From a checkpoint of a small transformer trained on Wikipedia.
Architecture: RMSNorm before each block, rotary positions, no biases in attention or MLP, untied embeddings.
Each number is 500 + 40 x the weight over the matrix's rms, rounded and kept within 0 to 999. Layers, rows and columns count from 0. Numbers have three digits each.

# layer 4 attention value, 128x384, rms 0.0535, rows 0-108, columns 0-127
480547561523498452476588476603519581595512512464542453513528382483541440594443478530557512497518440468508614491501555530480519551422499532444568526533380459473540545474519532487563551480494533550585573442506542514529515418502569472495455496479505522437538434521443473513410553530501427570511621527475442509500431497529480485486450450447521465515531553459483572493457454534469613458548
447568484510466542530528479505452487475454500428492538509476488520493451550560501446441486562529449504518477496549516520542420472545521443510474558504552543505490533530510515505406495548488457461556488463501586512505491525522517489498465483478531574495505412468546544424507513465501641533506496530524484547460549486475577502435508562502468511431516539574513508473432468455493565506571
573433452460458454491515467647546484484473531557413489603465524463533467560479468455338416504386452465558472519479481372546500512505498534499444513484503520499553498477510400534517492600475537504565496498446471569494487488514441438479393533538547533487446447522534493455452505494442418515401575622463517443496569548443489512487535456369467511514477499552460445437438559518486453500482
467430558513514488405423482453454445572547518452483546496578505588452564520534515437556419543495381464569468487584529485579391498510540488479508568483461483552556517487547492508462523545516548556467394327515541521477628454552541550463457543534462422477466403528557546481438494513442549460450522420557454518504496440551433534555546565484508522428478507630451477540449513499518433437558
496548512436553552546530550504544545417483505467485438450503477454464587464485513578558599497571607470395541536523464490393601560457507502533553417471493478534554383530465507491553482450466478517476501536462416498480418500466474560571543478418470456484545534451485463518470538547418447452539452456487527533485435379575447457517496453658489511515509448454475573499567550517533547507480
506469469520523539501450497535489615461551460531549455525594481440459494533520470577591546559542493514531461540495560575504498458623487497439536483469516517510458481480508538480565541516504534487430485566527535497555536452501476542446478500452494516476536529527392495501459497377549491505580555449472438548526431514480509484477431569476404524606485516490484470502480507519490551509473
474449561408475500446506513616491541460410518476543370463538511448507453477451464534405446541494453452504452462557505456370549538518505538526480498518483636482481454498511488456431473536431461521463438413464463503479459575498431505454482534422503520524455579549490438537489565468477431439436496503455523564476506520545464458479437395513455571513540458547532498475459595487525495493520
448476529495428573556442538458564457453493512478480447551497579566489433478404506543480539543470463504458426544481485464467521473483559497461470483557491503513527483523482533474472569436502554452443506446509442441505480458394532443520471464393506482531484591451481517490555441515544468467496549489488513564548572444538472518499517489466481538508484448485473445526513420523603482436461
504435498452509515399519454443471476529486498465499476462485490449490527517495514519520523547586464520521494502564467495538461416474459561496446571488464585530590480447548437535540553597480470596479400434440491534471495435492543470534505532543476427581503481557425498446523455475507508491507503491539550554517522547513536586547488563523526481411489479492494510551520572575473473476476
589516495464491449427545461524459538526394470572533525482426491446522436438521465457424513429549461532494549530548486497442476502459470491542433451432452495425503511511502521461566510467485496460550549495487452520483523520497546607430536499531497499593535579480487440458451520483434498569594511517564510487509510519504490486529513488523473505463486503505549510530473526528461489490482
430488566501458524480474497505464488510558486416539468510570474586512559511482516579469466571466476395555600576506544520431491437538603475483487468483453543562491435501536619519546542460528421453475488443455558519524510477555523444514426536445543499493517533453544521449445540511529493526499485435475460473509513444548474570506487448584483547490426493515543405524504432522480563509540
446577527539536434494452464507474388502575466495441614534507506593482502451576464566508502492444482538535428573477520528512420409583523441546407488504604445484434458488507458532524500483519513436431482602541464478592526534623555527518409491533497568501484559461602482449502542505533566496494394429546488510508517489436432511506510548505503466550370489492546431484610493490473521556457
487469472527479535517463482502499476462512479443580470546493463573473455572455497403527549498481496500476553528528523560481418514391521463536499562488465529553471543533513468491464553495526525478522572483525594477489501527496508414480492456425512525474496423488529479555471517524532568527486511531556470561529536469577532514416456481431561476549520563524497473525440489535464558490563
448553489470478464550476507412481484492517498469496496507447570602501611407627537452504464467537518559488508517461531469518501484528461489586442464519480486535439470477474490503523520527493454492577476544440495488480495481453491508571496524602509474545572442515511481504606526553507597432475489481556470457424547533467507519516454521465540468515601512486552579528569539506490479575495
591439491529521428517552498506557619547526505550483563497489455506486461538505445548514451501491430513444451586515493488452412422549498515467496548517500511543510535465495536508505512442521579490343433433451485502589582472481552530482510517507512519445480509498415575489458521407459478502619537534391471567475548424440536483483507568506474501525472475563443456522502395438643537521479
419572524524512488529556397449458387495468408350519527457420558499482579500585471586505498532550572474468595477486432545533362445523453525470433512504529428575444513503506549491502480527543455456561563504516462431565507527535548538546491502484529525577511529410452613399511523507607580524540490469482460459513589505473559580508497504545544528521460452521507500460554437463483505534602
475492495502529476548511550602540471523483487461449477509480474513496464532515460581515490436505503519452515491474540483463494509451506529473478503564472519532492565479490464461473484580509469556470461525439500557465478556448502452453507558523540502497454517437542451497502502500536486459507566546459504499497511544529536487496500464615468528483485511488435472549539466521542539494506
502529308573522529465504433384523472581455487457485489436367511526483532499548523483462526427514478606505518483523595595507427434450375491523526490568563464458519569480477382476455528407479495540508585607595458478410528519499493518470558440510526505520559543520540551537502473470509497570578443572564474509433530485543527420521533513458536525479504498467465472520565511531576535472528
397588475508445571527529430496504449462484446413485447444478517506516530498530549520472469553498505451460514489526541565489530511507543542393453482553586482549494501545488557485426467460461419484533534481458451506489426511529504468536467482478496534573517508454530482495499526520428513536479498464467481480497520547524450465501511508554490558515521485487522443469479482496556565482553
419475492521529524425523423473494448518597462457512424466452516519532603483481510484534460510502459489525478483532496487447509493556488534593477433497544533538450406470514435506505521518498415501535451521559496541484481514516444493556530508498514506489456562489452457536556440530480524477563467512484540582445468474571446526497522460563479515466500520609529519522638605493532516478495
567480511551548533447538496497471520615499488510512471547588499494476486544489454477529468498464465540553500500483489378499476539481506488443546487463486495509529570493513593483460598442524506505511538475512515567447569460431556476473484536474522488493491555484451532488452502509472544544482457504472513543441522522462512552414474597452493481455487521545488497526402409447522526483474
479594498522516568490553466467525521537450523510539587519500475528482486558533525435529529494495560451483553436486580553536505468548524520419525437487514468476470565500479526495459425421501452456562473483542606581540545577460549514498535468551512499440459502510544558596502510490597514429476514604448500445500492481447502410470463494482517430483495493437463500540457384427502499458578
521540481560518475411495487426506513582455487478474505476442478516481511569589522520568434463503530537573507442514587493507484539489457465502549522541512460459485558459514418487496509530557561530563552521525528502480521505561478549482507450507518537479505437494520463539471544494425480511488459486543443458459471502505459476528474532447414455496553552537515549500458526456461469476508
413454491470527514512451490506583504446442429463517459511469540548467467517544469476539498538476448531495496497474564561459426522493451431462527535514521520529471498476481571462422551432518555457415490453587529470581504467435508505458526485418524501502520554497425550496516481451541568549545581522535468575503512489539528545504425455434497489585500469533481472626492490559571541465530
499479569411496508537564522566492549424483512554555500486419510457492442497427524428495528559515516445512544440440479516555512544463494549498499414429495510530482484471511580489481508516466423491534428436550537566503522538431514457485521516547440476546468488541532532474544472469500480504476546612439490552531545565477593469455463491452518486457494495495497545537475482479474496472511
426456585471479534513422555572455454463536438460419481507585558639439495459580513514463479537492475515588434486482475432529547510572550428496432541460599481450526414501514495487454547459476489487504475520519486435551471499522473541502403549483533501546448546481518468485524549498455543457402526418514496441452489583523492548555544436493474490518590483430516477595512516478493497503454
510449546495451476521478528509397494493560497483490503536564479599470588397498509496576519459466448504533508525435467484508545594472506417545528432463478485479531457486489533444461540429495474485510528552508452461434561491495556530433440544504472462459517532438562450490509527581479524498487522460571472512427457528538493516470553473478504533513585509528481521543508490493473478519440
426497457484584564411519433380516485585469476477554432535430453483504526584418553450460473517536511488521440480527526542449541392560482517483535574446533510520514514463494433490514549496491527537546431502538570579507481500517521475556527438439496521417479554579359529522465434454555444445538472565522589596485526496494400476479409514476532448532447440499522506587493498586482530507499
474517529464510481510462461477465512496499509474492546568525533532524462475508533458460520528465496434454454533496517491498487455565495487480462537455533461497464514543502551523492510494546503446479531492514572474565538486478546458513512456460533469503485429527483570467499462463512538480517551540490519496532593475444540457483515456412531493489468506529525463440547461483489460531532
595460514458499516531509544407470572518504513575541540503454547437479478458530481569430444496534494536554490470454467401561465496544495483434508508506421528559451558546524544521488454527534493543438378444430504499514549581526457448482533593554479494499448433526539612523546481435518455475433480589454539546513537554417620535471467581503478450515510438554482471427505547440509467484490
470477359525599562515503507543593553492450476535530431582436444445519487549456446528524546463549555520490499513478550467468530527480400531490553541555448521564554522445499458526528478598514495494474421563499540558509385547539423384491537525471506580463470481566488449532515495428563424520433528589440485548529532578515482546487456468520507456587455489542477490536521523528417495496519
547469509515497539500523470526446494574521499491552475446465433453543452556441488545492544523575547506518493435535533595480528454523474524458487483472417533479493555519505426508550483532517531536511539456483580481531454535515551469482560506540539479500486536469538492488542515482606428557523547487481527516590454606506534531499556494617500464463555496455478494530466386458437506443499
481466423540482558526537399469427470444558456464610455495600447507492522548459505398486556497541514482543483490521495617514486475472539452606552433471519555492473527525508426469483456476545495408522506554599527503519490549612486462522541464469453578423402551516475466544569471536600522574547524542511481660465471510513496510494542541461536475554500511494522549471509526468545541412547
493418473440442514545494518557514520436531547564524519563505502515539480509465502508472523479478488406514426486470443499498528525462533527573517465487521516558521474495510451490473502515464441455500411493530536529431463536474456409489538488484447512394488487541538568577543434477491440472493447568440559506544518502540545518521547469512543521491481469527476454478422509527505389526478
434432561521522452509536438617580502420527457495516511494493511459509449533478466416456527489516459437493557450457488479586494504493484503576423520456510505482442545533504505477527515561471488460552504543542604481533534535512499474487473488528557484534468444512478466492559480502517618548505608555517486527565562604440559512479481478391587551511490510534514564488532491524472514499576
577577514442455507506526512380488534566520501495465510481461477527489491478574536568476470496410509575471369540489492470391434425502525497460488422546482549556435525448482581560464552441547394471453488482494538578485435540489436451478493548475453508467468517445510560537556517476467498446545403583504549430348561423482579490448464545601471511456475504505522395523507464402647490567416
503493446446523570529431463482418493433521500481560545492559497517528581421542590472516550444542597411494457508516537510491580486570503468502504457468465540589510408514523539448500446507489404413491467503483587502465450559511401503522540432481485428421508540529461531549544466527536534444569498489506538477589391517540453431482502412650537527516577474395479468562545528560444486568530
467534466429462480528520428545431472446518475480544506424562502538474482464556589474503531486507486413467489533549448461461529492437527504594480474530497554564520443443504562455508453517469420468493525560532494519472465478481415458527491429478502539461553442572452469485460469521432553507546466484550516467499442438537499506503528473547484640408493566512477518448534539542480483563552
519516471525518591513458549532460440452459497571527509514448556515492444426559520453470613496572506526555421468503479519563615465591466467569464505468585479421474504464501472472457534480484445511546486581495519520504453516476507498474532466504534503578532578459454439556550457466428560435495521404601552493541494568527462507523542482509467537482534473401512487599456515525412509554456
528438532483485539486378526390512463508488490493499475569423537485548457461500505544459428515496498558545505468540479422467486475454479515480490559524385530553440542495497568487461521553531551520464450417440532475512464540475495418456555482502513480523475512451571470526498517518496412488465453460535532528551540563489498577501443463557454462509542489503512412533517549525434468474467
574491512544469488491414488500487455542543503465465529551540528591537471429505477527463531452429454467494480561559524501468502403422552483564474591486519500467511491504505494494483542517499555477466581513458547422507529540585495436510515452417544496428468477505542468477511517540499452452497463427541469515571469426532421509484577447547446541502480507529471443473448457530493540523531
533506466539475492510504471490442498568495490482531515502502517548540516475482519530445535474507519508501471472470529551414454456537476544516460512428528498426424492580460495496502473456499505488537525597537533483561470487577508487469500463439541536447520565492514518509456475492541467469612450508535536391493584472432506435494481419464542474559499536475535475430483486430498474526505
451500461503506530477525493555446525556455480553544400541540473461541442480452462500478588532504432458571426576503458379439524392525541460525500551446557593539557495443514546503520631538497482492393429503494533538507422384505550417488442515390571488438550575509416480458439488480479479500512482544526500608464588498533457589471540475523475558512526515503492478560502521572464582547428
436491483559579497494453488551554477500533460396429500552568536540453539503554461544483495522452508498489492490501486458461417511542496485461504504603510494560479520509502462483425513554488521539443468527454498514518490515539446458485487493458523522448460501493524477451528557477534470493428550472511466521471501495558493531487546491545456571570447504530436431516515483518494513463548
484545563507517436529548491506592431527444492472453498598503506542514474524555493465453475485366477419463508564514472427429412522467557473457465578467507467542451499512524525557533469470570503460450537486425546511611498473527525488503447504492527532480475428469487490536437516528433475472446509537449457404557569451494463499506497435453516501528444517525493451475547490516451482517532
533512553513516491502585472552528497577509513548539492492495451531516425555386502473436543457454504464485508422514533527457491471437570564526437480480459518451509606531474511514476460497514492503480498462476554493484501549530531470432456479500515539466456570412522490481485514557556439487563505546474506540490503502510497463502480460612519546403438527515491447512391385436503566464535
485453470531561553542453484464616440492476466411453534549530552518447507549516428492513477488516516454538495468506500431558503502496510529445532543491540497567497556542503474480401473587525521447474457493487581468525482611556438460470570493427554523484378468477580519509519428531515543459474573554458503503539546539420529588491535523499484497552463512516427509475547530471501437432585
450425503515582496488483535555448507524483433432444458509480552492470456494496459530470396498524479530548491395522542487498539550556450537453483537533502531506475492482487481465412501528525447548491500454464488468495485502508475458467532505445527525500437537504486474497523507503493507498460565476532497504492483612549438532469507448541434537518581489531511470501457501431500510484525
410602483548522473481442536430474425575493492347391499446474557533489570533602474564560429600503575520540448482489538482483490376500489407450544598554588526535493441509488437512473522514454583567468429413499501497512531524552470514569475469422558522490535482548550556503531549492521500451509386424541475446496463363490445516516431528526480430565454445527468559469527573553521541545571
556491580497509496440507477456414431584517483470517502504464489498522537491386466547389459590496527540612513469436447463485560444491527464438504509399543488449512523576491500551601488535504501519548544418477508457502517626551510468521476553456527527546435520515572539478559506531572489497499405588468559500470563531471536464506480482478480378487504438455561498428474501424438478494484
481556451544461464513497510544572547393493511531496472527607515393477505496468464549512553445495511455474508595498423494448635418443515534496545485552527528516478520522484493511594542603467563434491522561466374439480449467507491476509460489448527535571613487508470412454477571517519428533471539531464451506513509454537419511445522492500432555556458487499513493469587547551428526476457
534547482549489502518520437476477503504399435533557516533469499464506468463623497465419530451469537460522504506504499552504449465522434525542489525479553483493430521494488557498480439526537467385520530542475554462517555565571440545444562443475520546503544473500474475489505525501489613551574477490529477469551539518433450522490518486431520536530571499486506508505461489536446483532527
486453523500476510529522513569436446459510537487459505492494542569554564498459461452426408593476443463548505457491469496461474474538552485619522425512482529497520413538506504498518527451476469420535497538521438532429550549559452532452438537383531530436434487484601506512491509478523458519522438466514513578488556372479516483500571411426470576426427492584515438359500493505596517442569
531455418487545560520568480526546429502487512598500464553466493476514506538501520419421550427476519488437433397498397445544509569393501534473538460586502437535560558450505509494416437479511372486543572499486525540440383476458472435543564450499445487492454528538442505499545482573401477489368549588539523473401505508526503570508618458454521560375563503547504490502419479494510456486520
428524488450485489563478512555501595388562465551468453573535547475432497499514459538501470499464508531462474500478541483510555585463534517448521430583473450483507486507513542505485455520534509407464568536488458508530450511492460483479538460514465512494476428511566435474531540452434471521401603555411469496524477488497539528521516508474435562495429487567482500411498461501483474478501
625409403481492523431363455512467558541443469524504553542436550517501476466448528483482450463517482558563524493558460507436447469600374510574476511492471545540444533534482547464452509597510573487456445560542528466499566589615415537369567490491488530474501535516624518477449564466512426545560449467506549489503593498385476545478501531520487485541436514564510465494430547429480436515518
482538509488450495528552522498450411512527490520532534479517460562520535449524506498454595446456521492496536535466475480518483548410553504512446591456477507522578521506542482499543479428496436495546554530402538461503427466470459471561500558557493493483510480473493459497557531569543527529465497499548496455540446557490462519504550480472524418456603543419478487509568473511425495525481
524540455559500509490441515428510473579524505463459497509462478554499538587474575471593543440494467544518508523425615541506477441443498462455505567486489462497507557487470517522472572497525535568488550473535519497486532461511514447477491473448573447451526432478515522525411468489540486492491481485538487462527531427564455482459504553471513497560431521515448404537548469506480542501470
395528530555518609489505439448498431513544460410512509544496478507490596509505443553424536542482643486515558422438461446456503548494480479475590442555493443507469540534507421502511486475474450402598517573493527534458433561491475410539496479490481584456440495494562459580623536554592490519346513558516484511464530591549523509470525421463529481534560464496500471522524484529423487436565
465477497574545552438505517488513473557498442423475492536465498431508532541512454589536492567589482453587537479477463427598549471504482509482568542529561462528543500515500491508532558639487477548522456493485501491457486435582564509475500551525506518566591470456479511434476493468484523552452460459461449491511546545551416565506475578565472527520517469606472523478480452465362489498541
431479415477485490557490446445525477503552459446496574422583513500479550477499593497540577534542499462431508543474465449511420479491499557439518511548444533616514475562486597524537575541466491507490500479555481502486527464438499499575496476454554476588566428519449578433494433484529552504557456470558487524485496409429501640432476611536506574399399505598447466560581488594516479493547
500491400580490533490420539453548500508542499502442550478448497498467531486473551555555482456568501547541549568486500493528476486544453527507487498548419510549528541507474515485471505577526542512489520545485428490507499534550427451480535554511486514548520483489607470423473588471548452534515494485510467469499494529496516561487570572580425524510373505559471459486571492539530563472511
538403532413482487524429490439478492410516443587471522499392549585475498380545546518426467462486517552522493506465424524476476552481403452504485480486437452510433421487500592514457434453457454429484587475555433442478497583414426536428601460520509473454497493546530578496590460508432507492469524477479488417435513488461572461508625405448495560471576485486445447494506484466534380523482
424533531527523559493444579493431513595475485504512489546490449564526480520606534525547539535492421459546451479493579489517496518537506417460532486502577448547532482420499579477394547390519434458452447464495586573461468442492535500485482516480507507442537497488402544541471517478409580478519480455499473459463450473585461490470508453498496553471563513499472456579422392489480544614491
478437460469468485565589519568487502488480512494492529482501531472446454503491489498465509446441492517498614553515511549594460520505534535487497519528557543463455490522522491462502496432486512521470496499517509553462435519514495463495501457474448519527510514508567424487497515457466524542574494442503462473470446455553558521452483517464466488426480514494513506570461485539505494524478
524581517449528501564543446470510431475515521501514471517482486484482444540448510432399577516540493531491460554536505460549465480430459519540519509471508484464467477475496486502517525464482492484480471475485460480508552556513431494441489489497519472484514524525513441500430486499480592477496448575478507534405435571452486480485477550479500518511478519557519470478451473481449488510474
492518540486474499464481517484502497454454507489541468489506504545503517510435537474553499494501472509493522472512463439519506487469485491488498502544501508533465462526499505503514476527512497518507446528483464452565470491523482485542460510460517480457504517460505512497494536499527553439566498465506544520554402545408441493531463505502512530522475516512510492438562542514582502482495
529553489527519559477505470467567548522497537528543466518503522467510471547454520436465518567490505571500568487529516549479435454459500550462481501500510587527495494480490489497509508543516522548467557514519480513546501479506538467484520487494495513457489488461488453496455431509480519481515514533491551614507541536511499522500457535491477512598454494512511486514460509515481528483513
501522532526454547494561478471497493475483482469478444504486478474506486492474499484442533469482505522463487542501488469512467471491416441458499510507484471519528472489475464492547451563511476500474533477532529477506512520475455498481539472480487497514511552575508487488491489465502596458561511527458521488478460476475483514506443488499450482537472492550492498487428493499554463543511
538417471450427514447529494564451517530538502485521423485471499478496501483468549489557525510458492497489508445506472457531498529423529521451517514482516483518479504524518506460546476536522486529487483501509492486601490491513465549528467532547499564564487484468510484486549544485504509532508474457548517475505488474473475565526492481504507532515506514548532484486505553513542476521487
545534455474514468488458493541543430555521488500487525460550482504526486456527450482502563523511520521493529575509525534488518503531522510540553450490521546511461542494511481477498510458529473520447482527519540493454546476536463477580522478464481468487475509464531423532500535514504443532486416475590476508539440522495486495487523506554462484479519526505493486484467506483498528519496
564484474459483479502559438492487483453482484545525520517560491515490485485484498518526512484496539464442517495539492523462523471439519552492435499505421475520505510503505463481483515442515535550486608495461481535502521499531477481534472503439486517496466540437473542523497512534477541485509472508473516517509521460463518482508520483431511492534503517412471547424483455482551466527515
548566515484461472391479471514504529478493503483485506530516520476505490485531508493499514520538514469489486513460463441546466502484506473462537502511546524533545451489509495538585476547512545485491488501539475463464510518482562463485524455519519549524522516473487495483497510502545532468476511542425518485529467478455515526566548465539554483483440489589457569485482567506478471503469
458490553478512545478419504535479470495481514443508546522504436513480524484553492467534457538440463536496466544479466469479505558511472481488482484497526524608506534520527499480462478514505533540487452482460437490538484516555514536446469553477495522444506393449493437494505471526538535522572471481508487577575571591495492454503527455531500531512460488498489482537527496519491481493478
434510549470530486533521494482535524451484476461473487492490513475507511532478527555458564566460531479497427482486525518465532507556425485500435495530514430521521493496484561494500493539499514547472531470506489510499585536450506557468513501523523539610525499575530540517517536480511507468467461486472475519456518515522512519481462521497457501514490497432506473514457467478458499490494
524593517492489536473540482524494457400556516490495504520506517442488420484544476471461486517498518502521510568508482469506461456547476504497468563472444545581474514477503448475514433462495530565499514409472496524511533467577477522505478440503488474494490503505486466519509468457489522509555527490474462507493546586502474533459529534520425534513477519554463522490504543502502515490482
498546426479536488528452510439443519540539493458490497513551497513482483480471550469488480577564554478498475512535524516560503507496520489532488547507442496442494457502511537496524503542498519474561503462533456482466433577494476441451554506441475488505490452536450529517527553471504476431546497496454484556431506495590486505465527503480501479527481521519534535464522487513490529501507
530455529519491437496459527422484504518492473469505447483477551487534545497460492502513491550491569549502568549475523553471481500571499477503465494495524465506553498486468522498488481516527486537495491499515487504480522545465521473516507533439481498544539478453556559487530547487454474476470489463515469458551459526533560543530443498502451470539527476530489526542444508459515493469511
490462486505491455475588491510561492557515508516503420467452494444458488491530492500430449403459495525499573560468540509504495491557476475469517531502491539481450525520484486480542465508508483572432450473533574524471470494516468493519510520460495452435485517460520476489543468474456455555509440516487482538514458480444451520469535487566524514479473516506494538474468543519522494506468
538464504515513506487439521492557472503508449524528561515496484500458420502459531461523512493474470463498484498465518490466513536527521539472521455506487467498463473524492483501500456488548476523494520518477510566509538525454488474437489453524468509477501558504513499501494542504544486516571497467450472425509539469447524454428450509514492508498504506466522473523562416538558471519503
534557496454515426496535457471490460492514498528533499544549516535515516528500509503465434484472571473463500517514476576484551547504514447469501544547480484469571487518504452532477429522459532484604535512483441504524421467472473475520498503408459527546489538528476559513517511488540474434511533514524583542447498508525513456519467543476533430512473523456495530445462523505498522506529
427433498499550555496496538438490522494514508493530426468486486461478525498476487514504489540414489472481491546494486493557488533541464453508551482503519502472514460469522562455507499537483452502428492500537498526529533455441476534487526506520495507505507522539555500508482526466526521526463456512572530517493512525490426444498499491537460524537527509471531487510475503547463471517578
523525506542474544473531460474498469498503549483490460486493447522498514506594489424451531498485500528461501497553466504523453491480475489446522531519527497499527451513504505514502427536497508511582527534521462509486477550471487503493512549477469506524483442513484481507454513483533580459486481522492532546494537481544472501497521571404447552536467453513512448562470499537512532489516
511410553429536521529438455491498565514473503560530514449465489458477491479498503511441451488482500513530517520488519502509467498533464532531478507504490451526478479489511505459476528507540469524450485476519444521529528490508462530582506511535461499536512457509448539515569474484503523459509456500518517533480472500500507505535418509520500507486482491459505527500520485516430505531516
487498546497539593518480478434518482479499515456490470503484488522481536533447560447478478540518479522502420491487495459500481453509418482460497518477540455443475505478518523523449525500478468467549497462535516489535529433496505542460483548512548485473492499440496509507468454493532532514480548504472495568501505566572536427481487532539545500519499504505477445510512477490502500467528
467541497467424475464525490464498452541475495499495440518507516505470501545510522544488500492501528496493486476493484480502520506465483513472522503509462432458528462532502535522460516503470457530519541493510538526450547510497481447445436525570513512565487518508466486486511535516502509536502478486529522505490517511449518504503507527421533469485501509503480514479509482490498449509551
512530498533548493534472502506542526510505500439554434447496510502500496456479503513430499492512484535498525556469574471536470540503526529523470524516535497435457515510512475503547488485493425527555522436463515498509473496454501456514526510490501459507471468488533493463567489523419456499495528467509475502525490470617519506495513540483502514472460508587515517513491515514481560480482
470468496565479469492574470488523505550458467517514535518499502541560498490518480514491527482477455443459534471467497465469464492500518551526539534536540480458493514499501448495539507448515506452489533544468519496546425531529531462536518465467525564525502537507495477508540469507502476459513527532474481441488531486511516504588519502507450473430442494567480549484476527479426545513507
521551563504495480536502469441501523510494503454485450438444518397519487461554542528501455553491462516529516553459526507463495463490491476467468509503413597547462426479489483527532520475504457549494555426464494508539523492519483539530496486514501534519534488519443454496483428493462516550555476483466506507508505565534490511561441470459487539479462475507534472428509566517538487497466
572483482538544479519499474513489478577466503505517444538599480435464516513457443442563479577515501472493473466525537498491517513499530554525574461469480501470508519500513558498538538501508496494495484506513565508501527501523458445474502514503504514471499502463531492505521553523501532495505480571531528519482525435428492551502506527493515487497501521519505512494501462485485471519500
567441486526542506556580517482513478534492469536477466499485536481510534517444476482516523544498505455519582486497483516429510493501542504530532511482563523519527523470489478493504496419524442469471520539537489510514570513467492441482477484524522513494540527506462449514509557555505522533494446534532498460467453440531504564513514488522486532490507507511493523538485517492516516528481
517513463505483512470433482484470492510529456478584520496430475546497428539451515492474508550516516492480498457512499448535528447529508502486447507492449457506551563501498451487540488507487507547525483435505528490525467520519520494487527488526479502518478492548480565484541528499499477462566550531490482460511578537496536564485464488492506508528521506480476521462484464545570469499533
461533567485500462532510509558530476471454483555537449485541529538562507480505502512495467487499465481478519531445532485501491449463469488506472544552531560501488438464516496534517496503476465439481531453477496482506498459523466512560476503534503494477469500513478461537492535445483524484467496494564538467510449501507511490514524498499566518504485517526511522457460510519499509519458
479535486524519442515518542449507519524477466473492478509495547459526490524515481481525518433487519505460512469533540517546573504558502462536472514552439491474519543509495406516496523483506496532525511483501531483456499570445486474481527523476481528569515492565515487507505544527492507534559492446492531438498471444489497486490491527437483513520502530524498455483444528463495461521528
496466485523473491551523519534526458531516484505549507481415485545466485477572454482552476476470409480492507487497483527472441478459505542458461474474443497537536547489501482492454493483489469518489555514493471538501566500441494489455463528544481532478469534443470493536483478499471456516523538535460494506483471505557496499472496518413479557467481505449499412525524426504480489499458
522505566513474518482478461522548574481459472501442431475506544436489510521442505516499482421496506527481580519490520421526503508447520489541536489491512568439510479480490477489490453519507482504492501495472504538510499493543496582439512509564513464508485493503478432513526471492486527521454525481535493524466460483488480534501435502504437467511518485505519588511471482448530542502487
457527467507519499515506509426523488472507494505498496515445508468502508527512494539458531428508496463510515440474492537455522451502482497481481507531452537556570510485478435520482487476481485530553477547473488463554464483488508482446523502522505524535529495517552497519540533531468519545472494470489472437538485489506469511509440485508463499523460510502512479489564505507476500444533
453507493541487510494468498507543544465524511424518443499661522557506536488479482545533507525481507528499504537492492538569545503509449523461497494475498516532467523494510484519511596536486520551439477499451461520484558565501542390559466485465525477471496456491495524512480454495538471464468501473496514480465483429580474525538458526595507423475479521529513552481474538522505503545480
531483456510501489487476532512517507489485498415557487521540502502516506535448541515486463536569485516469469492526526428478505512463530476528487478497476522468485465512477520525527530519525509509513549529504503523497436497493536537475478529512525543496502504498497503484535493476520500460464520465498475466517581505466500544509460532494492463484506463479540552543550494446571506507503
504480439540517579501484489525480567479541530486515595498531489521553507452539475483488491499529473500501440538526451503524458522502517523508511535497550545446486475491536452484520532459482510457510477463514519479518576484455438453515494511471506495448499472535537510485459486512468562514435503478520511506510473476554478520540532516504483527545502488561488422557485572550394483532460
506468532479491516508467492551443460559476512449547470528477489488432475437513492532568435439549471516508485464478482476533563504577544502510470467489530473396515530509508579473521450501537465516522497570532555484499430444508499525549490545468510496512550495437470619497456513484505460461519477424573533422509484485481545483498495475493514503502518524510511452451456510525495482530499
436562556486493498533445501474480479513501485535463523497490473435476493528501489405516539551453474518494476546489565497459481520539458478481449456448554562525460516509502514509460449515494457513462489485551509510431487412529537469449512517495507480428501473451544434511502504493468534530566534484488486546532562533543489409493496450516562536487537509481482502481542438514495526537528
493530511495511477513490542485518533499512479459537481573532474467501465534520501462447531509547475528528503481507498466456528473520516534461497443478539473507452516519468488509553487530501511516465486507472515543492499528475566478497474499515478506564534518514569481486446485532437553463487531501453468456568471524431527533475411486483466528526479494533519524567443503446470522484479
489582481491539551550503484499507489527496483446520444485498489544474415489532536516522477510524470530551481494526520470482511536443549505528520524520471550497437492480513474478541514515509469527449443486486523517526500532537499464495517481500494508479458516442473465494467474517502498515530516506480499438487479444435455529473453460572492544464440513593485504506546482533523517497458
467525512458465508516476497508525533510535555536476512500536460498466511520487524445508516493539521512489427443506501544473452520535472484452467485517533443497480519478491543517546437506468546533500479472550562511470558453479521490459498544495523469567520458477445556505491535501511500469501489481504510509496559537525531499464450527528539511465502519501524505434465506490494473506500
517518449530513490444485532488541469485526528495451581472398516516528557516459492480528467540463507517507503501513507524491500474528562490462481518475449507527481531487488458505507532497518522555501497507533502472501537477529509553477474478502495510447534497489514474481565512486487481587476494507503449500518542477531495465498587498485502511544507481460455433510533544530541505496505
505448479525513514446450501461463488447561510509536509461488487469462498513500486520523536533477560465469525521508487525564441485486488489466517475469488591471524466515505587510503482546481580469498525446550484493471519493546537548508477520463509564438492490418545496525496482483523490510473525569456494519515461528418525435509529515521519443516486519489511574566535497490471493499509
473424558544439578430472506516528506557520520520492518486431465517457520487519484518549478516447474531487481496501509548500441517554439492443487546522517501499522505507522534470489495525498510527534469479541483463550489455501479512524467547508524499517527458449479552521484449501492514485518515523506492566509501520540554494504504503530465546517508492511476435482558470523512475493481
511431503507456481428507486506484494586525504423507470505570513451497520498461492484494436476513473488509501446521465548449506538416646495482524541501465452503495504513500486513527495524509526502481458550483482478516457502564525507465505554489502488532494463420472500507485446502563486428521479447475526498487527453494552542514497483502500446449529495488445616555513562481487509539494